{"d_model": 128, "n_head": 2, "activation": "swiglu", "norm_eps": 1e-06, "attn_scale": 0.125, "tie_embeddings": false, "lr": 0.00183, "beta2": 0.98}
Each number is 500 + 50 x the weight over its row's rms, rounded and kept within 0 to 999. Layers, rows and columns count from 0. Numbers have three digits each. The size before them is the row's rms in percent of the matrix's.

# layer 2 attention value, 128x128, rms 0.052, rows 0-108, columns 0-127
082:478487480414511513472513500523507517489399518547520396481448448524518488496528553487462391482536456529493592513450532607438549518470568528424506491554465469506559467423524453411580497410466495463454364430520496472393578409548520507565456512450464489470524498522555453496517465590505516578430504505583511546499558493422552571417367449493480539522397485499529463494510528511506460425509
100:492535393479492495499478512470522583483510485536469478467572499495545550502490590493555510513498446517430600411436411416486523457492526449443527570480602546495462497430470547468501504580422526484574503500478470466525586457465564513580576608547517512492565527524493651547509449531470484529529506431510563517576451483492635544461541575532496384465551442537558501479492450449437441476465
107:519504459494508473415521461571536613501457474417460503488515497474516453498473542513527496636490447490497624453521459480518497466443382469395532492513486575506534557367494534500548504528414457483524459558493464406490489446515595522523589466459511523496556515433511517537551549466444445424492485452494560460524582469432467545561613538524585578515476506566470504544494426403538501569453
088:493542481433398505519429564498516495492610499573578554557473466430519499528631499557496463490565510449484401363448461508460506524564472524586514494459492465497514453597435524488464612545567469621509515522556522473482523527419477400413552620503502542510479554476405493412515475525512568517495514472497527406471531452482451522536512476493473544534526497483590498507503465540541494416505
095:511502425490479436523498532486490494596447475557534555490376499531406456456594465480524490465479550389489548429503420461575493511556499515548457458496494485483514483505481530558456484542620485561595527492478480494521495533509458489510437400526521513450571549555519563505503496524499346525667492565473478452538517467544468481556554571475554557530562466436400510488486543504537572607520
105:472475477538505416500446563447507563548473479511544519461528426516509423568509516501455496503490446466489407515515582524480436511514323515502573546437413486482526372552516551456530541332489474483477465534493460456465507510464525434510481487480535522547445491461476469399451539517504618494525501471471515392451537432427498453448448482484489549462538484454621514511560435464558404538470
113:504457587556528427536391481409478444593468452526432515556424549603491514474522436484618470544452496529528508501530478468541569504589500475533538425466513411490471484475452578570506504523501479511526600494467521532532442554505473550529512535525518513434443497464547557460370595440416495435574561520455503536532550495502376439515594507553425459464535501520459512473457424510494446561513
112:491549460448516533447594550538551598411501513524550506457586472464529527489401575564435545392539478466456494559466548537471446485410518435410551588522472506525486509498526415367458513493551529498523413524544458450394544443591513556544539461520518527500486485507486510555514418570575522572399504491557428470487498509502615487442488486477561484489500511510491517427500504537487521389450
083:474526523435556488489489498493525521462616465497509420543515481482571553561462489535488442459606488530508398436519516578450499512466473550532474496552519461472470499574455470492482506376479491544433512571525550501515406587499519523462527518342482513600465441461485419499559454408519576458467508455479549449473530479492458599581482414528463624580431539499535451562544469452507475448447
090:523550585497585430561464472466495449504422418403450484544555531480430491552504449517500497507517473530526436490498473407556464487388544521575518497518405507520556469533441441515493432459596483458494444610520522523565557501411429594449540570510554429485545472511492505516513572536499485512545541579388569523460426474498473469497518435486427571521478484540503552558497604495533595532587
105:502457469417522553492499473484545564527528512586531466553447520497515579522548502530616403519580464503513544419471448534410549504476564509430468505547593427481515539456487483549618595549440491519475497437550526516447449519574599450585537486492494566469531582478473499581499442431489449498398476496584463429465583489500536590564488544485476521540463499511425475513414441545467403518485
101:491512516469455500440449514395572552531392403562458475516428431567456531534526487484472504493519446439482602455530483428529516514552498434447500471499488470478500485443501480501540602593493523464598496529515469487498522488499594575589603423533435554460472548501472569558427544401489492483501516557583474368548523458512603456500527556493481562408530437438467527483522439548440474522477
081:517565500526509370508584522556541485564593599413469518508447526547453371449572507465590372563519583516504452445483589454565418492585421499534471511473506489511553494479498505473495541525497479540463548471443465482457454530449490436425506533542475484437541501508511530505476548580466515428481477531377509495437528494531409441441561557527501507566622528575485494541486496502534540459538
096:503474575487525468544575400536427438492524474483453564485534573464552476644452488518487488482512481480496521528482548375445388460447418526493418518474441500470500422450512499532520539475455518427457472514561548543423446506479468563483556538599543525388530498468414520573547500495478509377497409531428438490507464497502536539423461524417485520440592505460607527511524448547478502522451
100:492518589548495526595509463423387316417499481494468534516494515496553518504474445462552593446426497534496481548500497432487564504516561569565556432457464510485360435510459513514459486475530532436566521488520533606502543507455447619506524571471497501436498411480507538532449512479470567506532496493453480577556467574552499523426449457517424409452509424450495516512488469502442468434504
103:500469544576520497517505511519457398509517450483519457523495505495391509405550437408441598501394668516540450517479438456589563487505501547532517467442481609503510529529502471589478431516524467531447469446436488583547492543520403512480524456457462454506505440530551492448515544509571458492523476487451534536547535624523438509469458453488461472547452492465464489539491573374533612499537
084:497488530466482474506557453509516524459490463404497531481537484427558512650429512525500468496472383500486545534474541482450435495418373513448517485467405537500473467472523498467505494373473497414488413585570484515435515529441542567470544538484521549497516442426432450497581501541484549454445499453506483448498492519377526570444430491498474562498463502532579530549560434515526338468473
104:491464526454563433595443546423477431569440449567485409503476463583445530395594491454447448461551508547510415492517528606536572509519489502431485525557436408511529421567442489512498420426545509528495577484409499505533469494513425553563377504499497526525456464538579545508445509514516560508491577573547507537518492466540523475452460545540419460466521567459399451512514516541448524509578
094:503424518515444533509516442528435486537515504546443609451474493490598464645469517473519485474487436427466584460504445471500459497575474504567472529534577457472477449468539513533439526534509496526612473503604496526407506528484448526544472483591543540402575587484481574518501456477430449526553456464474430523513446517573512560480536608462518488476611482473537568436483389584489459556460
105:510470555576548525527456557409503445507420485553468563491489516497489490505478463507564541501543476476558427534573619535523467511527400452541558512412363444520408471549491546460462482442597507501503551568462504520524447484511484561464452463541463516544419467452485457477369567487458615542551502531439403473503500483485456384431489478567424433460509475483437512548522422546492440484486
104:525496501596559625529592479565482476445511545480542597465579570474464534474507456502485641461495536537556491473526523466483470452496459477540516537470483581529387587503489449504514457554611508537416534539491485575591437489523491502417487508482429476510484446507486522533542516551529397540429457562499465559507499612498475523472432517547487429555502492460392528589475561526497607468542
097:478437483542376534450565493539470432438572550494479557481501446462540518555451552527536502529446488510499519527557570564429484465503413457459520487415552525498484451492581532458468577498472556432565506546556485496434498510502544524447472514471369551483511457473428452511485512513466652466419470467537447460520489533421494442413465491503517407450488412488519536450544413541476362409446
099:483481456318501471480419496518483428495465478677484357465526464541451523465508508470414489449511528485458494501449485590486474516435574488480505511480431412477563464560501472453492485469479520475471434473475557491445514405457470529540434524539494494490479487553527367481500467565601579556510517472557493523507437441540610479439455480495516499409442449474570468470534557506488536483539
078:499525536413479540482503524542511403469561534539504427501575570514532581493450472534489453460514573578549424522501576600496531537461603535518473424478444447491465499563503500427491515448496543474449514490443556477477460505477481499427426564512437426500439396501508371409444519442494562453480496440419490507503446462535493512474470420594471525538359509535510451560560500515511426411430
089:492544533459462478553425463382467431433420447508485446544550471549447573544494481470520488478542428581493423543476494501460539548475631562524492403527474456483521459519473455492509475527440514428503504449526570494568638483389506501502552575485470459564457496524513451527501524442529600475485578534541548541432423442548568562521436439507422563458423468539559491502539556534409526550528
098:492431516567438568441467485508508563489424454630427503507473483531462546533505462469420560543496492453509516458612496493508492473566412446470488479453502506478510514500542512587531636561443503504529534495463482509536450534470549485527548395510383555482469545442448435502419560364509555448539445475591488402528560489522529494508518554512526512409511415453542512540528403530465467549417
103:527477521460499458481613488603455457490590563534471587467507568436535478569412476552505522529464573461460456553505541496546376509486456528602448480454481517518492503586524484503379449499536506527505543548508546457414461509511381482401412487615507471472529495495464460436513478559498475474486472484398403559498427485507448468389510517525614505542525492577555530474501500543538501506459
098:505420482547489484481605503452539574525441492535454507461423470542472539498472519440521453471496531496500573587452531399554429516536530471471424520527539491502557421388555496486511524519437552482552452379465447485431575515558500523617531394632499512399500547508545592530425503514481397501470431533546430417481531472525550507426457564431497525517574517504489506461490468559475484536494
091:479607499514549447435484494423557562460422399422503414504557448530418474494489452490391525458587479482536430555523552459584480525508478460481466549574453471504641534481434417429482473535547482461527498484453482434574486499480510482530578423455497488579449522501528538521497533459515535449444609603554547458497527468476515464594536452470491602508521564486494444482459557512479602510524
107:490522475526500558569443510471520499494395496541534562528459505550468542447595477576641488453587506491513465415525489548474535495517579499519562459506559419485541508531439487566554523573603541516516543465521520555579497545521507544439486524469457503540503524542508504599453535484510514586542545625561483454446529498563480446576527525497465494541504431467341508447420578567460604499552
079:515463488476460499380566443470527412494447490559397570475504457493452605583482511513470484448579511534549527485571597551540466486531494444530499555501524446504506485496524430385428511555632554448578520614537469467491503468475444569453448478505388496514471504478489433480459515518421565508432480577502451462542443518508526456435498544542514499456461526504433572499540475649476446498480
100:499498448439464505453430524545604519547541558579503390481433435555446521379601548522535497540461581552548571447538473614486596490533561470491493456513542473497510567484531541492567550572466511609490555496460469458547443438524582377552451544397425480479480517555525476443466489505465451545477466542556527463481580478508460468526532496592545466511401491487434471504501562502540504511506
079:514510538448528473536601466502496519409475407478464480441524451506390547478442470505436520379533555567561481558535564412557436479469539524523429493525489538517563497475479406423439480532574542395472443477458466479513509517470400622499497495523473468503530478575521535606458541559549561531491491601534521472495468493500538485531464474493472591490523546468459473527593597488498635494567
088:518521478557535417549477492441489542548438442446488546526522463506455416513493478477541467521498504530538434506579487417554490526532415545560486485525485509487472481503493512521457435413530450493482520542417425456584539556516507569502527441498584487584537513470578615496458574493429431443634540528414587514500501451508420491616559493524473601551521519522438508557485511431522538652538
100:485524463469525441454557484565503514499449427503508428482464417507486494346436497451458546470433535504499529579493482532567536542454485487408522418532468517482554550416514473494452432474460478453499451429435472455417476457634514509595504358424562523483466475482596475481511492520553444499450509511591460505517572543529490483483535460484552546469444584479408472397450537443521571546460
093:485471535462569519446537480560520431490468479663444385572428474505492539524409482451413543448512558421468589520482464510520493488471540504539568507504477469490508481471511431468535502446442508527494415435526539542452524437524503603582510489478487429434492442506545381432468470544507529536470446455489448544508542525522507542370472386468538516497441452481631467418460508500490511428456
106:506463420514558508501523589534511657493542574476600569450554482476510397437501524537498502560462462505483431536481495505542477506474439520488572481474480538512420551559509541479463400372533485560439500499435438449467550527566482475471417522519621506649551508490550523464496487548509460598549519425477527532500503486458495456544503545544515455512474471565407512515462492366560474509520
113:488517547537528501577445525490457510471456428466505490449558495511603484406475500514487538538422387525421433556462480533538578498456448440372557452510471499513441469513410529594437428415528448512503523511421501569467506544599436578548485511507607565519409488426551567531530515469523468481534589474507519578560486538523491499527499561530447434432500540478463530476432397421462486525517
102:506538573504511529506625442531463363465507481504468497551465493471466505551444423454464565410521586423521573496511507414568472507484541601606454487529445509499479487504518430516492493513570519436575480515552536619560502508439432552476484432505439475414556466562473455519529467511527470484562460558491459521533458532533508558469453438430516577519497486412536496527561610564493633465499
105:528545560541580504510634510519549538480476487463451564452584516528534493548429487516465559435528508479521493522530575420580347460492447531490451632504447521513482501537560439484446502418634506471503457586480479563501494533525459621475519420593513489522502487460505595542473518498488476478564479524388496473492471486532566510540548602489507570532553549457458548552578497474531553515521
100:502490450502532544458583479501478469494555469508460551456526565459509478538455471484485574483463503554495492451462470514574541476564444436534530499505451499494379535473392491542408435516555442514537568697483461541522434514461450527519412535460430461431510455482488504455563462465455419465489512537481475524603448539512520560391451606612526454495512521515478561580556411571487480469483
107:503395452516503479532438587479487560560524547556528583467493512492505525425527556540599513576396455568446453512476454529493530475509430441457556455413489518501451466514496605540480497483463485543489575486436468469375477546579485494511446555562559558511453523489495544483473530502513465600527476467481473492533500489507470382414520574555444373441529412510426572433419439464499425488497
100:497476514550424589449564410517458473423470406486477504467458363454440455520512475455407547489503470507548630494574507530498540474511439521469534467515463586534474486443523430504527557536520528390514398572514460551540518486491522570547509462454364517470565442514467441540512530487514531525465436517574496464557509544466514531511442521494526544404442489387431469568582516511531601493511
107:516539519455498395471399548385536433550441421483446368609467505498432566523518522478515462538493530539521543522506504429512517500469548499560506512478490536507517473487488549420504462532431498485519523544508462384534540470397528573470541529450508402460488526564502501433445511518495541510532481533419566443531445386488441450374510354507451515516448470502616501526506531510471433502471
086:506486430472514582538512510521406498462575487421605574440543483451568410435479557554559506444516372528458393482466507607489487500506357530466596471554518491526526501526485518514439481397506477533520493506487465473441469546504480496525408570521592552591548493518552506522510401567528522552522525439464494558490477474480497524553526556541517426540591523506388466486445496436520449487526
112:505442570506470506515471478517452464458418414546469475474550500444477549541463467457380554489460511448519508573537508470502454487424433499507509462428383579506481449551551474502495470447481518369462401533520533573530530501467476605446537456491466487519480447490483369494535550463586607499582462442509522528541450536487522477492418423495434534440410449438630521544576483443510509510501
112:504558507436458440522607391508456393511504391435497504473471430487482465526480503499454465397568483506530516489522587510562446544526414551509460454544363517510503452463524443419406465499552508410553419606544459490477504485477442528517512494485486486498548461522465483554524503526532556457448516643545443477497467457509526496508466507470508622484531574420466485513589544566520605515511
092:512550450454520496471462493457533544476386540508473493385616439502505440479463583549512504516519410549532638415547496500394488484478598415477518570468535481517482526444451468413526519531538511486549455566557481478516543356473549523530498573494482479500499578495496584604504470543412454576480537540529556534481458512512617532514513571513502457407502443492486538485527520537474487548567
104:487495561497527583538575488554491450455525498544549502520453559453512538473441404488460535460485571468491420590447512512524499540445566524527448437542448452497530535503488380557503460531515506512423465426517582545435486530624414474525496457517517522422466482494498412554569493460602446507430451553574377547466498600549478532484381453425515488527479510479504481465418579554482560440482
082:471508514473482514468415470505446460439425466478475482468424523573497445510607514499536581391458499457480614554468499504580573521481571512512540385532580482476559470428492488560590480535456541478536413456549530599475548459466468412535449532432478475409505461515499462489509468458478421563509490586604475530470504571555511608511412492495519465468426459446522505442460549560487575524551
083:495500528440483434479504473536455549515533397444504365521542442519465473418509532449464437479476507613523489543443488546538512520481423515395478410551482490516613473461439466511495505504409457527445467461455461476446482540569452461606549486496553483453457490492573532516545497449564416402373511502560550485499560481512495584607486544524501606510490598500421465547484510455540553529478
107:487479586598495473576467502471455390517553496422421468511511531528571518517484499467430543516462497528474460524497522491525486438513479487512468639504558529483519413518546561587470499433512528512566533541514525559563450556464433666518488519536498511420491471513530564518515514516518566450582501503377510556560413508529439501424553543468493420517624536435598537496547460453425476451523
090:495538521514467502454484504419562480448518563393508486559478571479417520568473481507421466525546546515476448588439544372518452503432529433536370497556468508491545472436477504480548483604398523483500614445464515389572540506386520436491480484482527509442429525537492529513570514487572540465499521532503526447477474509434480403470492395470504479562533555574592462480542534510475575454498
081:510482535385548473465541530506515539584491516551504492499478563535482544508531526499425427467603482483543453442529545599517535511541442500410415508583386445500456528479500424469484500549571471524453537472509456472444361500567525475488437459473440551529425530464488529519525488444472460439429500539522451485535561511543549550518477539535486552530523624472302466562517445583509471498469
083:514417475554530565615527440558467491525575592483587584539433523394560525463539496534493483518524464478524445416565483624407537470526494581525547528519574558508406508579560558562565511447526514561462502466577533537523464551553526459464496552488505571551554526490429423493573466510463494557520408472469484561452499505473401564546456498410469449575520551516499491475459492484561469539525
095:475516500488513350545470417492517484548530469459491477566375460550420419452525533540640418533504552594537492546504540555515526501417551532491542473521519468523576483505541523481550489390502578434512462552498509510503507539534511523466498584431543463508579447521523529560482536578481505525572467627482506495459522405472393455523520424487515501501474471486391479490485610489538544513582
110:483495572552485469578434469448468397523479492405455465560487529515589513513506584504488487599483418548476544504517534548375591456455451494428522565497457531507476440434573587541583540480440502474567544514556514494497518469466580568515546587462541544442474555432466567541505491515454602446519490479433510580510504504462470470437530432439470403466535500458531521463529450495432368460484
099:478497471597528488478484560465507446538506497494556530552416484514462393425540450477539529590448536485537412539495571542590583546559428542572589391463453483484463520497463580542534496438538450505503572483425489498503427528496515414494446485426484507513487468476503392366429548502467495494546478549452474469479584486421353417443478411527491474531457492475440473499463515485550478488521
087:490540522531576517491567446500499527409456507370490414549507496496460474435434515532499433557547448595522519604547592474484470468371517503431509544554491525529581538442511472470559460455471551404471502465413483465506509498562580611526493492442498464506534452532540481615492522558514490546450524526531547524487484439410463451479495405494467482559481489559404405525489554414461526424526
091:456444494465495512465440537528528505475462492564558479537424464471505523507524530565477495479510468485534504453513511623423565509440499487492599430486491463483518507531454496542578590486570520517539428528584481586476459576522522486499547524357420540510480475507433371469557485492516531509413514557590485409486591529458452594556405432501498560539388420418469500515510495513528412430491
093:482575447424511445400469507444500451509454521562486438453474484506537520500467528486503550423458520440469631502469496439494537473483634448523528581492480491481473490434490485331505498495504512454553457493527494489477500368445524523533527564477490432405482495519530500474471456598424475551519515519492490524535478496483579485339497419461502422435498430482616467428546556540469437490517
109:503502537526465449619555553539412510515591493422569557480527512462572482500487546483439498496456425522419424536414508521541470488497360588426491531530441589523503409556538496515424426374521469508522441509539471541417534594532447527489487539545591547557553458483498602490573484542555554483564503466432513530498466457503518515498472569482487490568579532480488534529528472402507493435511
101:518551483389515449427515538525535488524537502572496458462564479531458543464475570484484390426600536499538436450511579516498383523488502510530416545499508428495584523529485488374373549560523496581456500474485484378434477458486478374495465501583520455514392563520506499465469467560539523466346502510460500425452478473524479533496524494511526540517522597523507492529502521552512511541431
082:470417456496470565549387513504457450548463486530538481506415484489534493394634519524578493542489463514509494441488458574418633502510526483447523413495558492472500450494406612579590534564462519532552550418547519569508487477532500420571479546487468550456516578517480489509519470433493472525495467562636494528486530478482524558516402589503450465438497471454493527436459501530461412539497
116:502492495424437439509459487533534527561531509611484569491429433482454487505439564515447466544387588562545548537463539444527493499449443524425508442504549482483497495514563538469491543495511528507632440539522486455467473533636538423547498541389495575569574562523519482404462552397454510551525461484553530478492501502581487580634511519500490596498402535517470511443504477469510543511538
094:502496450467501504536437543444476429532508462533575457541423532505478437552510550518442577518438501543547545504513479474474486533468450561484452597579589529471472509568471543482483391526484432443506458464573427540516549429471579642501553487472508523497523528511457435606516465492533500639457531609516499469482477498466534480409451412466478502522496549486450522604447513558466569444625
111:506505567513478458426529531464538594469427577587448512458569421528466407528455494510381457508516525468514576469457607467529470482473440447562453646482453565493538592538418462491543540446633503533551553531537543462501454471532453400490467470546496411492481485514467472438473574491503486488418450461436508515516515534454464499491513490537557567466488520475499536595600514556512549586488
105:514486466532522531581475499485521509511356439453521440436591469498567518572428402472466471495627433405510478546484463517512500474470451511472536506529494552515546563532498458616438471430543520447401535534561481619555509438478459483561526539503522445553444485421452452384464431422481501503452496509531540509454494425514548505390485538488523508527619479485486545430554499539502556489445
096:496517547465561501534541368476509512514551549544559648422430509521416500548543494521422431481574564474516529435558557492483518493537446462476447497446516525487426449578522506498572527467557501465556521522540515361589444465532453386488461515403468478507460511555553519494498528517416569455518491473494435492523548602550524537506483510574532440493526454477495516557522645533535494586533
107:484535383495497505548463445445529461501474457519537470584504409594433533471490401468513458584505539509518534536573461519558479453428504464489526546632605509475504508554423442566409530526561511418489470460465497491492538466523478532511411458541559470496469523496530474455479466488589567573418554521548471526565599589583474457588490496502419455507558449482519481544448486553543612561488
100:480518433486467451534592457486523511430536521413521362476525526445526595405427501575642560505559529552525508452488468481529528519569499506491525532461542548509560481486594420551536538510498547517539593545500496497454486513449356513512473414471554511543537523514440541480486530548543520471604470504483504471529528503621563521465524518521538434502480366435604484504492546512532465524422
099:500533518482553459559634480565520475476514562451467424465661440478476465561512521498488480528506596435520467459483534460470499551444430506484452449410416534491515482511510521423518526447540514501472541469549503589549441456540462476455505521563470469533611440450522532471495482602447468462502583448542540593511466489612511495465533485528576419577595514512468453526588605526568474480462
108:516497540567533532528504470439530415542521417448516499523475502483577566563451418456568488520535504534583455574591402484431569485551461456426483477464496517539540462510470445572525519520484515508352507438503453465497487439405421541512565488499525480582442487450593514468582536464486505436451502579538508542431604551610508517403482495495518406511573438422459465490518521517486443451533
119:510441547591531480493530526567523516426500503421453482501485521471640476593490478575523537464547399523517578514421489503421516562577438527502544525460397487503487488416520481515519422486433482506429544534495492473462574455426457552542565526513473468499572469492519498547606535514414444405479393402479564486492436423497537547454510492489562521478369507530545533539489470470488443466405
103:480491460445508553500524488439495489546494518559511508436553453443367471482464576471372576456436557504555412444523540490481499502539451469492446514431450557512542455602518544546541526474581493423579437553524528484484468512458519411525435506434506491609459518524406430469506541491568527570531414496605477441438508480498587534445402433490501533473477524392468546528572545537463473500549
102:476468579535561542567552481530535454499542449506462453527583507493575482500532504514572448546568532551542447502482506550413544538526503543453554494457470622503423386461468498481479509472467484490381531507558596541508467507535462538504579510565459434537553487455536596616549490542462410375522453480518478538481429537599505530378525497499499433480578455494559568501501505520559519447421
099:506555512512529451476470517476542506421539486535569548425500631470484587415489497455566434419564487545532523489535435458531527553569526453542465551485504547500488508507563472478606475508466474602469535473547543507507541504507485422477446390590545454515460516568505583455500524539552509507501481589424505531420526557390479489411484533579512473499553475444486472518480644627491563567520
097:488481552607501462558510500496588384543506474486471400446501454451507499437393470525573519471518503400466442468509515502475459529555473488513483519557477445473412465489525476560447562444523542489490544619531489432449563492549428419500493547409484475545469494480495487419519494429482434437445451503523529473431448470559649542492537525503507516628435503473494581437583468550446566486446
108:534488455522511478440512506543515417508506483546484380508528655518524548415566453489558505345503471609484500470442392454592471539563510567560433531464457540505520531476525482432486496537433432534492489505411531561491421483497475493487532513599495537515501483452523701452529508524506439532519537526438525582529473487483457528557489498521474529509496509401528506518493475492518500435588
105:501504487536432448521502532451476492515536426665558607394516452396467469538501510462458506482532454427537484438486585451579464529514448468452442585532474494528543493542464496515492471521459475575499555416492490516538413479454518479459486475550496437511438574446465487462485570422563460535451507568529499451449566509385513511444387534457568499496570565470576552589487471496430581486535
105:522558556453519499528495473557536526489528542497541510464564491549487497462515576489554371476508649522467471510562455569529531486489505455468495370485541417450427430495523458388499543468495526504543461464563568509516466505653514487413504537481475534532496515469600550476438456516500497492491550552516474572459516578576493466607523478574513427503506501595409436501452561578570577535498
115:505495417481476508479583536513511458504465476531446400558632509495491488519500499497496487462488499443476467437481528448559430518432422487505375589488524535542537572516529499451431535499529472441360497484488463590559407493488494478447472516602538471482505466543468536543554385515507460465500576565471465603488512501520606473438506478435506507557639540469573535548602522536478512480567
086:535558411474526480443498495483522531448502449455447430554420550482536459552487438604475564467514519427472558499443461436550520526535409470489519468441498495522502568453515478404489493466518531445523477640468512468520438500445434623518409428547552439528537505502517498446418445464542503488481404358492487426531537548516545409515471492454467569432500509498577581504607500480484545511429
092:475502495557443581447454520493468543509459564492538448457513503485530571423498565534563538431488476551485478493536499578453522457535569500561569622494475526474394449448527448518392448516467513572541432476482598462479628543449439456532556564454493560569498551479538499527555577476558556485485570476544498486470434524531486549476501483487468522403375510506557494482393366481443492493451
088:519556511436523577512530510515544584537597498500537440450502544505462491417424483458578613401501567475458452428546467484510453486556455460532411562503432506530413419492524495488472566457452560430477524532529520475532564612562516529477489534464540475504437434532535503483548512560488497445579566417448493483423484496494623489390561543526480487596528571494524481450541468614449456482514
093:490464519522467524514451622559468631430506593587504505545513441533527462564501567471416445538416470562523523494469574609512453503437488515468462570508448468489427515532450583465473468441591496447337459438487480555456606463487601531499509468567418521482578492461514496553550565545519473530491496482604511533510466514457421478489510450486526456498434558550484441538509511528550494506524
083:473445544507500573507502506550508578549467521548449513529602438522528443570499450437483390448533455529498475516513562536443491459482465462529528452464437505459502464497450433570488543496583485423416442487493588555525639525592509378520525567511436487576438462547453455487659541480465453400520429492533523529387444487555500480511451483511424550480445463533454485456507454507546484517523
092:526441500501463467476436427485472518444497560410582568423524496506505597564496505538463464505521471549479568554529561488562511433488490389466453560607558542519533469485532422518547457502477619471538548446525426555544519425419500488551544464506543514497564477508470384403499431544479617475452518558467512512461565399499508524520534477592546452438551515550472435502464590547532520583495
127:511497611464540511441480496536564547562476646448522599400470538407493522474466591524508507411533504578485516535476452472432516461630585490574504468368456482478502444505547475495575524480495531595566533501527564445477474491491452385541498489385457532473417515475502494427451615455459485513500466459516489450460471514512472539535516488561540494454464493481442476423450538482439501478496
102:500489502479495515640487524422492549535498421470620668498419506430532447515459558464462539498478421537497503522516478534520490508594470410439462440499448506498493573520490588535537462470547466551406532455509503496587411464452475456494561562488482444582538455379522527467558521470472455416536587601485503526477546505461483524392517509481517524539547485480502448493527521597462531443540
113:499525488492530528503513560483498582466441543494559483533565526539487488527562484426491443469631472543519481457500557484426558480538517455589467581380494481478487586564447506463533439583514416533457450445476516467501572538481435423411442482495485458523406470529475531517485534520637604469532525535519480546554447618398476540469520545517451507485486423502469492612518572471510464602537
108:526431526569508516428486584554491594415427546485513555591437544499452500557528509485486545454485395564474532502392457517459510513445472562586496588538465527493518545484555599585533461482562464422542469558486433486411604467435560465511528497434444494425494499601494505526564547467500484540538417433430545452519430417411496556533536468490529588515416503481515501501485495457476464537472
093:507520540435558471491402549532508476478545461515444511485464470525606452480544481498472509503557444391499535618467470466514555480495522502486546425549575501516486597498458565464517537495422466597443588483583473547386502569586533537579464486503475571435525484490460511446523460451504527474393462534434463490448457504448528483370527478502576606509490575598455515432554504515490528495591
104:499502610479477538570442430483531506587556452481478602475409534450563524475480510516569485479529508518536464515549423558447506449532514476447617419565554509525424357474430427570481462535431528521513473526500528466469539562507514545540550589434509524530488569490524482526554534441448519471507478533570518471413452448597497517490510501519386557458463539479454551414439369487474482461464
105:509546553484466588517460477471459534427474498572538556465441500583436532591482486432475404593403473556427454557605433590518508450452514593500482483539548522456489531498445500559537517467566593463457410481550471470451545420505492503592527519477423548537533524411581465501492430455496516582493532523553492459489587520448390470474425526533503444467465432556494463430512546507561520465500
108:507436539487470553533458551468455527545501515610529524427546551451478483549527540452440489447501421572478491541473547434432529470534566486541469511362460476495465476489507421424469412539419467540633384469528593472560532584505496437554531562459424568495461538422450503479484517483507509501593520517550483497504394460424577583483489582519460552467482501498408551440517495477451474529530
105:490449420537429485443531529522480547472467529583483467469589480479384488456521560459502507517471523422425500400413615489598448528354534592552466559532502526455536492427577594444507587498533534519565531535523489542466471493533613453416535563519439494481551508545436515506472452508538485571520514486448517519501473400413522493581515474455563515531474525552554493448516510445477542480437
077:498501522548455562463507493481511508527500470526447467559548435531528538510494446431580448577471492425495489459520535462582504518384568556529489542486522456514471482477497484481429523542562487565306497514554442590378540513432581523520512494561544526383472483538522391536502484517569504460379533423451471464529557522476397490502484511488494463461536484552597454516435453406523485535471
106:497470412552452511430585507485536549500447530546473362484543477432486530391485520463487559483548524522518439499425468490539488477457570575537521596546470630475596464478620516544518576471532480518584545506521461542447491460451509402500518531449536494496454533539418528413519505481570517557511454530466524475435466429504596550490473378475575569524503469444556527411468472500442543523492
116:510464515564476494452432502485497459489470493541435526539373481537540493523480469515472516522470429545526550499457510500492493491486517512546554603642501550517431529449448535567485462547480450523498489593489487428398560482444541491510542475525518488474526524552482493494561540412470487490386397442445501481501479453454411570540539499470463667430419526518527589539487347435451540554534
098:466501453498514493605491448532507461515483480387458581572515463538520503572508518516545490517485440562525534463546463566422476518489440548435536547589484493493453484537404586606447422521578490381419442510489498450507569501483504452531566543534466478501600463564564568553578472494457475450493595468595521581553451468611453542557585539549460509485504510486496506584507473508597493527506
110:481490422526557473543390491514557414509496533521522533530485518594475481489614506536478455407417446615515559442442451504527511531540560527541502555574495446472454498499423484509526463506490458436454473495444559468417477459501516542507468501607479479442469505488551611490497485553541471509478531494475434606591502490515444575584547557494550466427464473501556558601447530470556592508635
088:494557593407514501445538549598532508500501568478516542492578436516456503478505564483530463530376543440489527513531521503489487507435492466553407443492560410461433600508546591417551558470576525549454469451530437512400455489631549485401440504506506535496500457513519544581499499573521511530433520537475504599515502604535465462476531470467477470574509553546508411475554580544540474458563
116:525542542477533490539476465442479444549463431405515543538402568509528550573474421499550552431504424526498458553547453509470569500582458444499540401541503451552546597477432531637530416544501489442545448550489486521482495429398503502449491446433519471521427514441480526449472519396505534441537517485411492423500546490436395485465521593510433545495454475481467477483537438397454462542476
109:510490469518521531465523587558484564471471509444581500632569492498445519566594522470511584460537455512535449538471492513472577505481456524500462512470391452497577560509578602542548415482509446451400494415474421598473568434377532532421493443477489477525481479532502547473517521511548552532544521521488473502495509517470528492430512373499585437573517443473508402515489574466484393476485
104:511456446561523493468486536497525513409438472522520467593517428574418498585527441475443528565508477473516512472443474536526506519418458569520471589621472500497537560562522633565475468463586432396412510502510407530467574372466593509418524491469496465466522459567514497523607472464510517573442479478431512514549519495494533524455529377495555521565469497499538498569502537491531549538524
101:495488501515464524613499486495552494484455469566496492516459472433477478386498549540497521483483582485556467451502418500507492514520459465410493376427432449489520471488578513496525534371567510507518473502436472504555415458472467378443460445527497431569412534463518531388421644496491451489615463562528468560463470538542538514532491519439513422520507461427607494442552515522508549504519
111:471503522527523540495435430535553479512489468516430583518496411490411485494505461446539451609532487517516488525519432516467506457515438611525562489501536538496493437528571490578429510553424539476438457534544487425482513542506470410566557448499528548561544514671504440558514459478439460613501500536618554490513483513563428585524501484524425461487483387513418544412450522436516495549531
103:491581482499501476498530500517524509460502509473580494537495493531488515468513490478558532512584573544548513501562434452450563515575404459514429422402519460476617609588517478497545488537476453465489464470464476457500486510480360456445460408448500482587439469517552528447439583463519569498568520570516500489553543626524446510544470524550511412498479397475455407569523611483505414509533